{"n_kv_head": 9, "activation": "swiglu", "tie_embeddings": false, "parallel_block": false, "optimizer": "muon_variant", "lr": 0.0108, "decay_fraction": 1.0, "decay_shape": "pow"}
Each number is 128 + 24 x the weight over its row's rms, rounded and kept within 0 to 255. Layers, rows and columns count from 0. The size above them is the row's rms in percent of the matrix's.

# layer 2 MLP down (transposed), 1536x576, rms 0.225, rows 1522-1535, columns 192-287
size [100 103  98  98 100  96  93 104 101  99 100 105 102  93]
[[ 63  96 139 180 125 130 119 138 117 137 160 120 137  81 125 104 115 134 176 151 174 107  91 118  77 157 120 165 139 102  92 138 140 126 179 113 126 108 128 155 140 158 134 120  61 129 116 115 142 162 142 108 105 160 137 104 154  89 138 158 127  99 144 154 149 123 123 129 116 103 130 125 101 150 117 116 156 153 147 123 147 119 106 127 116  71 103 129  89 122 108 148 164 160 141 120]
 [177 169 133 145  85 104 106 115 109 105 164 179 123  87 135 126 163 121 110 127 149 144 118 133 128 150 120  71 131 118 138 122 174 127 123  99 159 122 122  75 113 130 115 123  77 103 127  91 139 140 135  94 127 149 139 126 116 148 131 166  82 145 155 138 151 121 112 141 104 119 124 131 140 148 112 149 161 203 140  90 107 100  96  76 134 119 132 112 139  87 148 100 117  76 133 147]
 [145 130 165 127 111 158 164 121 143 144 131 124 121 120 133 136 130 132 120 136 123  93 133 133 144  94 132 135  93 132 152 144 123 135 137 191  89 108 143 119  65 115 116 147 108 106 117 120 143  92 119 153 113 106 131 119  85 157  99 142 111 132 112 113 154 110 134 145 143 101 125 126 120 113 105 172 138 108 121 135 182 134 129  88 129 107 141 163 146 134 106 109 114 164 110 118]
 [ 90 119 117 169 122 140 122  97 108  70 156 142 178 149 110 101 101 140 100 114 155 162  98 140 111 137  90 132 118 122 104 128 132 139 145 146 126 109 122 117 150 121 124 107 118 105 135 130 126 148  82 136 121 148  71 145 109 160 144 146 119 153 131 130  85 158 161 118 140 148 123 135 126 100 154 129  96 142 111 129  91 133 120 130 112 144 113 119 159  97 130 131  67 105 149 185]
 [132 155 111 136 100 116 155 116 129 107 146 107 110 123 101 125 108 110 134 131 152 165 146 159 117 110  79 109 117 119 134 139 130 125 129 150 153 208 142 131 166  76 125 102 127 141 168  92 127 117 168 145 132 169 155 150 132 165 136 118 117 116 112  98 144 125 142  80 114  95 132 128 112 140 112  91 116 144 142 116 131 174  85 145 110 159 120  85 116 134  81 133  72 105 144 187]
 [142 171 121  83 117  98 133 139 169 123 123 116 107 145  92 139 164  97 132 141 133 148 114 118 150  91 135 148 161  74 110 119 122 136 139 136 172 120 148 153  95 145 162 147 123 114 130 126 132 147 123 123 121 173 116 166 132 114  78 132  91 192 182 172  73 160 141 134 107 172 132 107 108 114 134 120 114 114 107 141 137 104 158 146 144  93 133 148 139 128  77 118 144 110 150 157]
 [142 159  83 123 101  96 130 165 120 133 145 112 105 117 146 131 153  92 131  67 106 101 122 103 156 123  94 140  88 155 138 125 110 128 127 124 130 163 145 149 127 137 150  99 120 141 150 160 154  90 129  98 144 152 130 165 144 109 149  67 134 173  92 122  79 118 180 109 166 134 126 125 139 137 128 106 106  89 169 140 111 133 134 114 138 148 122 158 158 182 141  95 146 130 156 141]
 [163 104 103 101 109 170 125 161 122 129 137 139  82  96 111 169 129 148 140 100 144 128 153 142 132 157 168 117 142 145 127 131 175 115  91  97 143 134 145 101 149 119 140 149 114 113 133 160 136 144 153 113 186 121 178 130 124 134 196 155 111 104 179 127 127 141 156 109 143 116 123 129 132  88 163 127 116 132  93 108  94 141  82 124 144 170 107 162 133  95  93 138 121 143 169 141]
 [143 139 126 149 134 102 137  78 124 159 110 130 130 143 117  91 108  92  91  81 125 122 116 132 118 112 156 119 174  93 146 109 125 159  97  88 150 167 136  98  84 106 154 130 120 123 137 140 176 120 106 115 137 107 128 109 158 152 119 149 154  87 150 154 101 132 109 162 144 163 114  91 143 178  98 117 107 132 103  87 150 134 100  79 157 121 170 144 159 125 139 119  88 134  90  92]
 [131 125 134  80 157 122 123 110 131  81 110 133 123 125  96 124 116 135 131 144 126  80 186 136 154 121 166 171 166 131  93 119 166 164 164 138 114  90  85  94 122 101 122 170 149 141 108 121 137 100  99  98 149 149 130 134 126 163 132 116 112 121 168 180 149 126 170 127 111 114 100 142 146 120  97  95 114 146 113 138 147 126  96 189  48  95 117 124 144 134 193 145 143 124 106 141]
 [100 133 151 118 151  81 106 113 130 124 157 116  90 159 133 146 136 155 132 120 122 127 141 104 135 139 151 128 128 126 150 155 124 131 116 117  92  90 140 116 136 129  92 156 125 124 127 116 135 130  91 127 112 139 121 183 128 117 136 121 125 126 121 112 151 160 153 102 123 150  94 115 166  98  92 106 147 122 136 164 113 138 137 163  82 146 163 118 116 194 116 122 125 104 116 134]
 [103 119 145 142 125 152 130 116 108  72 212 165 117  85 126 140 126 134 117 106 122 114 112 129 104  91 140 114  77 137 134 117 178 110 170 160  96 141 101 110 125 117 131 130 149  87  93 158 116  63 129 126 106 125 102 103  93 104 100 168 102 150  93 120 142 101  63  74 154 140 119 127 131 130 117 154 150 120  94 143 122 149 131 131 127  87 150 162 116 124 113 108 127 140 101 112]
 [128 126 107 130 120 116  88 165 176 115  75 101 144 143  97 142 131 153 129 124 108 118 117 155 158 141 132 115 124  87 109 112 102 127 100 110 134 132 122 141 159 131 130 135 113 101 115 122 129 117 126 114 102 158 103 100 141 130 122 129 128  96 142 165 110 117 105  80  99 115 102 100 118  96 125 143 135 116 148 139 120 191 155 110 117 128 116  90 151 147 131 181 132 154 129  90]
 [ 77 128 123 107  87 137  96 108 111 165 152  83 112 107 119 135 103 125 139 121 116 126 133 103 131 147 102 136  95 110 143 138 125 139 115 128 117 128  96 120  93 127 156 123 105 106 128 165 125 143  99  89 148 114 154 141 108 144 145 176 149 140 119 164 153  92 117  89 158 151 142 106 117 112  97 127  96 163 117 152  69  95  91 143 131 139 166 122 105 142 128 110 171 122 119 130]]
# layer 2 MLP gate, 1536x576, rms 0.168, rows 1523-1535, columns 192-287
size [105 105  98  97 101 101 102 100  98 104  99 103  94]
[[108  64 128 139 132 124 100 124 140 160 147 119 101 123 142 120 124 114 128 110 124 123 146 144 152  67 114 171 103 110 130 132 146 105 104 154 134 119 112 111 153 104 147 147 144  80 134 148  99 124 126 121 157 101 138 142 167 161 131 158 158  89 147  94 129 160 156 115 154 155 159 115 151 113 116 126 127 122 159 152 123 131 166 117 180  89 106 100 149 127 111 120 104 147 107 132]
 [122 126 146 106 122 169 100 122 129 142 134 162  88 135 104 143 125 131  71 116  68 144 174 141 104 157 124 147 164 109 119 101 110 113  84 120 116 100 132  37 102 140 122 133  86 126 132 129 154  93  95 144 144 113 129  93 133 100 115 147 106  79 128 131 109 116 116 107 138 112 147 112  83 128 143 140 121 142  54 106 132  76 124 185 138 127 145 131 139 154 136 150 132 118 109 100]
 [149 145 101 127 140 148 157  96 102 130 174  99 140  98 111 156  75 131 160 119  80 146  86 118 150 176 133 118 106 120 147 160 126  85 142 113 134  94 129 103 107 109  96 153  90 188 128 168 126 154  86 128 119  96 145 174  55 140 112 146 118  94 119 130 141 166 111 118 141 156 134 127 140 115 125 105 119 159 154 158 117 151 132 160 175 100 128  97 129 110 158 141 144  98 141 102]
 [150 111  73 104 122 143 130 123 153 124 105 126 163 119 141 112 157 163 126 109 128  88 143 134 116 140 126 116 128 147 114 136 127  98 181 130 170 177 128  86 120 123 116 113 121  85 154 153 144 118 120 108 167 127 134 160 134 148 158  77 107 165 112  99 113  94 163 144 107 130 122  97  82 103 115 133 106 121 161 138 122 142 148 174 113 172 113 129 115 147 133 139  87 137 120 147]
 [126 147  95  93 113 148 136 113 104  16 130 125 115 130 106 163 109 135 131 130 113  98 171  97 164 126 134 164 140 108 147 149 157 147 107 126 129 101 139 164 162 119 190 156 114 163 177 151 128 145 115 124 107 162 122 113 144 138 152  86 128 138 104  71 120 149 112 144  99 148 167 146 106 138 117 119  98 118 158 158 130 171 146 143 110 122 112 144 116 147 101  92 119 140 135 116]
 [118 123 147 116 139 149 134  99 145 118 119 113 118 135 157 109  95 145 126 154 147 153 123 142 109 138 119 125  70 138 166 152 144 134 127 122 137 193 108 143 112 106 137 131 125 131 122 119 107 153  98 104 161 142 197 145 105 129 142 160 131 124 102 170 151 116  84 138  85 120 119 136 103 147 138 113 115 156  96 140 115 148 161 132 180 130 102 143 113 110  97 138 151 116 123 121]
 [ 96 113 101 128 129 157 120 112 177 154  97 142  93 122 112 121 130 106 143 110 114 166 101 164  96 149  86 207  97  95 113 170 156 149 125  84 140 154 120 168 126 136 107  98 127 122 157 134 106 140 127 120 151 127 145 136 117 128 140 105 124 159 133 107 119  81 120 118 134 129 116 130 180 127 146 155 151 114 149 143 120 124 134 155 108  97  92 116 165 143 118 161 136 122 121 135]
 [157  72 155 114 147 157 143  88 109 157 124 150 105 109 122 170 112 171 111 135 118 128 121 167 141 145 124 160 101 130 145 116 128 129 145 138  99 147 109 149 116 159 129 131 117  99  98 160  66  86  96  73 158  84 143 117 104 101 106 125 145 131 151  96 125 124 143 166 109 142  84 117 105 156 137 172 171 152 129 117 116 160 129 121  98 170 130 119 166 122 113 175 153 110 129  97]
 [122 174 129 141 106 114 159 103 146 138 115  99  98 101 162 138 150 141 136 127 134 115 117 159 143 146 129 130 122 119 111 108 101 150  97 121 138 129 160 128 150  99  78  88 119  67 141  77 114 129 138 126 149 149 158 100 115 133 156 128 151 157 102 132 161 145 124 113 113 101 132 122 135 115  94 152 121 188 115 115 136 101  85 107 115  54 112  82 157 139  94 115 103 125 125 121]
 [111 110 120 103 140 118 112 152 134 124 160 133 111  99 142 135 163 131 116 157 151 124  57 149 102 148 113 125 134 138 149 144 106 134 129  90 117 137 162 132 117 106 146 122 169 161 154 160 142 116 166 147 114  83 102 141 107 109 130 146 102 150 126 127 100 153 104 109  89 112 130 111 129 142 102 119  95  90 118 101 114 143 138 122 144 101 152 108 117 150  95 131 130 159 141 144]
 [151 120 121 128 115 139 164 127 101 160 107 124 141 134  85  88  95  84  80  96 146  98  98 146 157 130 165 128 146 101 167  97 120 132 111 123 137 135 142 130 151 123 102 111  86 129 136 118 136 129 128  70 126 159 109 119 119 118 140 110 143 125 111 148 160  93 133 124 156 173 146 130 110 126 129 128 130 143 156 100 164 100 125 151 145 150 131 154 147 139 112 137 157 110 141 130]
 [162 121 110 104 163 171 148 103 114 155 160 142 140  95 140 132 121 105 117 138 144 171 159 125 143  99 125  95 147 133 106 102 107 118 127 181 152 117 110 132 135 159  89 156 139 169 120 124 120 118 148 156 143 128 133 101 162  92 141 125 113 160 149 109  97 118 139 118 160 132 103 127 148 127 141 160  92 139 132 109  89 127 114  98 149  99 120 126 113 146 162 148 117  82 142 159]
 [162 113 109 128 134 147 152 150 178 125 139 116 118 137  95 150 105 106 126 111 143 156 144 118 139 102  62 135 149  99 134 128 144 118 131 138 130 121 103 116 149 139 114 102 142  99 152 144 111 125 105 148 151 142  92 108 130 142 109 102 104 138 136 125 103 133 169 138  74 145  91 133 167 147 129 108 169 130  90 113 113 141  93 130 145 159  91 137 132  70 150 181 147 127 139 135]]
# layer 2 MLP up, 1536x576, rms 0.175, rows 1523-1535, columns 192-287
size [109  94  96 100 102  94 100 105 102  94 102 105  96]
[[140 111 178 148 157 147 113 130 117 124 143 103 128 140 158 123 125 127 104 114 114 127 124 120 170 152 129 118 112 147 135 136 140 174 160  57 118 168 139  95 128 115 150 108 109 148 119 103 138 122 147 118 146 141 108 142  64 121 119 138  88 105 121 145 135 114  88 143 135 130 110  88 115 199 146 129 128 138 123 111 106 154 137 105  73  97 185 174 134 137 114 180 154 100 154 151]
 [125 173 102 143 144 102 142 166 116 143 182 149 134 104 107 140 127  79  84 118  95 127 115 119 132  94 109 171 140 140 140 135 135 134 126 122 100 105  97  96 148  84 120 144  72 108 100 121 154 134 132 110 169 119 131 153 133 133 117 154 113 176  79 135  82 104 137 140 133 107 160  94 152 217  99 163  51 162 154 115 169 116 152 145  99 114 112 153 120 125 139  91 163  86 123 110]
 [110 132 154 124 128 123 155 132  96 137 154 140 114 123 120 151 146 118 116 134 121  93 124 160 121 101 126 137 106  84 120 118 142 130 168 132 154 143 107  89 161 119 143 125 137  84 117 111 159 149 167 128 135 145 121 125 126 120 132  92 114 144 113 142 143 113 128  66 179 170 100 144 141 148 126 110 102 133  79  84 124  86 118 127  91 126 111 136 117 170  90 118 131 165 106 154]
 [112 154 190 136 137 122 139 121  99 132 133 160 140 119 137 162 150 156 129 126 162 144  88 160 139 135 132 147 141 117 171 134 160 116 138 108 113 102 139 123 123 116 161 143 152  87 149 169  85 150 139 118 145 140 116 123 107 134 136 163 132 109 165 117 170 162 127 159 104 135  99 122 115 128 113 133 145 127 125 129 135 113 109 125 127  97 127 132 112 114 118 116 124 118 101 130]
 [129  99 166  92 168  99  98 109 121 149 146 111 127 139 137 107 140 136 171  95 115  45 121 121 138 131 136  54 138 118 121 125 129 130 113 149 124 135 128 137 128 143 127 141 143 136 132 125 109 124 122 121 134 147 116 138 124 102 115 165 116 123 111 126 166 157 139 133 138 107 155 131 124  86 117 113 124 126 178 124 157 167 137 133 109 115 116 143  92 195 123 125 141  75  93 118]
 [123 118 147 121 111 106 165 133 126 136 118  89 151  85 143 124 152  87  99 154 104 122 162 123 130 157 125 169 161 138 105  97 117  86 133 136 137 100 109 163 130 148 125 116 138 125 136 133 162 129 116 101 122 151 121 144 104 100  96 129  95 136 110 160 165 169 152 109 104 108 128 117 139 109 119 112 148 119 133  60 134 140 159 138 115 130 158 115 133 175 112 136 102 155 101 140]
 [121 133 110 160 197 149 121 126 155 109 119  95 110 118 111 139 108  97 171 104 140 125 134 121 129 142  90 145 125 171 136 118 142 133 170  99 109 120 127 123  82 126 146 154  72  99 122 138 147 198 139 119 118 129 128 147 119 118 138 116 132 194 127 111 124 106 120 113 140 127 166 113 128 118 163 126  87 138 124 117 120  94 116 122 111  73  95  72 119 142 119 136 124 128 136 162]
 [113 143 111 138 128  84 167 118 129 125 107 124  85 153 112 165 147 109 167 102 155 113 112 105 124 150 121 104 137 145 136 124 111 118 117 180 152 132  77 122 123 136 115  93 156 104 145 120 135 155 123 149 124 155 121 148 120 126  49 133 156 156 149 153 148 158 161 165 143  81 135 126 136 100 152 115 114 100 142 135 116 113  99  81 104 158 141 132 154 117 163  88 119 127 104 134]
 [146 103 124 142 139 105 144 118 155  89 133 136 140 172 114 122  85 142 139 154 104 161 164 129  89 109 109 119 109 110 127 146 133  87 161 155 122 107 114 172  95 193 128 108 101 124 117  91 150 118 103 109 102 128 162 143 159 100 200 154 155 131 122 118 122 164 137 104 130 123 131 149 114 173 153 131 115 117 143 126 141 122 127  98 157 134 113 163  92  79 132 164 135 107 127 150]
 [120 140 114  85 124 144 118 121 177 130 120 134 131 180 153 119 104 175 116 102 117  76 173  82 155 153 160 110 140 135 100  97 178 152 106 117 133 136  90 161 152 119 128 124 161 121 163 118 136 134 140 115 120 105 156 153 153 136 157 115 130 145 136 135 118 118 134 108 111 169 115 151 131  75 116 119 135 124 123 125 116 135 125 112 133 118 161 154 156 136 105 106 128  91 120 131]
 [123 106 143 166 103 119 112 111 141 131 108 140  98 127 129 118 105 112 123  97 149 138 139 111 103 172 124 134 113  97  84 157 171 131  97 116 168 136  93 125 144 114 157 109 151 115 119 117 139 144 144 139 159  98 113 152 141 132 142 135 101 138  96 111  99 135 130 117 142 129 124  35 138 141 130  88 141 128 152 135 143 127 110 126 136 153 166 104 152  94  90 153 161 142  74  96]
 [126 127 118 166 151 126 121 130 141 137  89 115 151 129 100 120 130 146 142 123 142 171 116 134 121 162 144 123 118  90 141 101 114 140 113 145 154  98 109 136  93 119 134 138  83 120 108  93 138 133 144 124 140 135 122 119 116 143 132  99 155 128 144 164 149 102  78 144 118 132 109 107 159 105 109 132 167 111 174 132  84 122 114 134 106 104 133 138 150 144 143 120 142 158 170 126]
 [134 160  90 137 170 131 113 141 100 131 123 145 125 163 160 133 130 128 107 146 180 121 152 114  75 138 194 104 120 150 115 132 153 131 122 115 142 159 149 122 130 181 116 116 148 134 150 119 164 145 118 113 148  83 138 173 164 114 140 120 159 134 129 144 121 120 114 144 111 126 132 120 148 164 148 110 104 118 160 115  89 129 125 109 113 108 133  94  82 193 146 117 122 101 120 132]]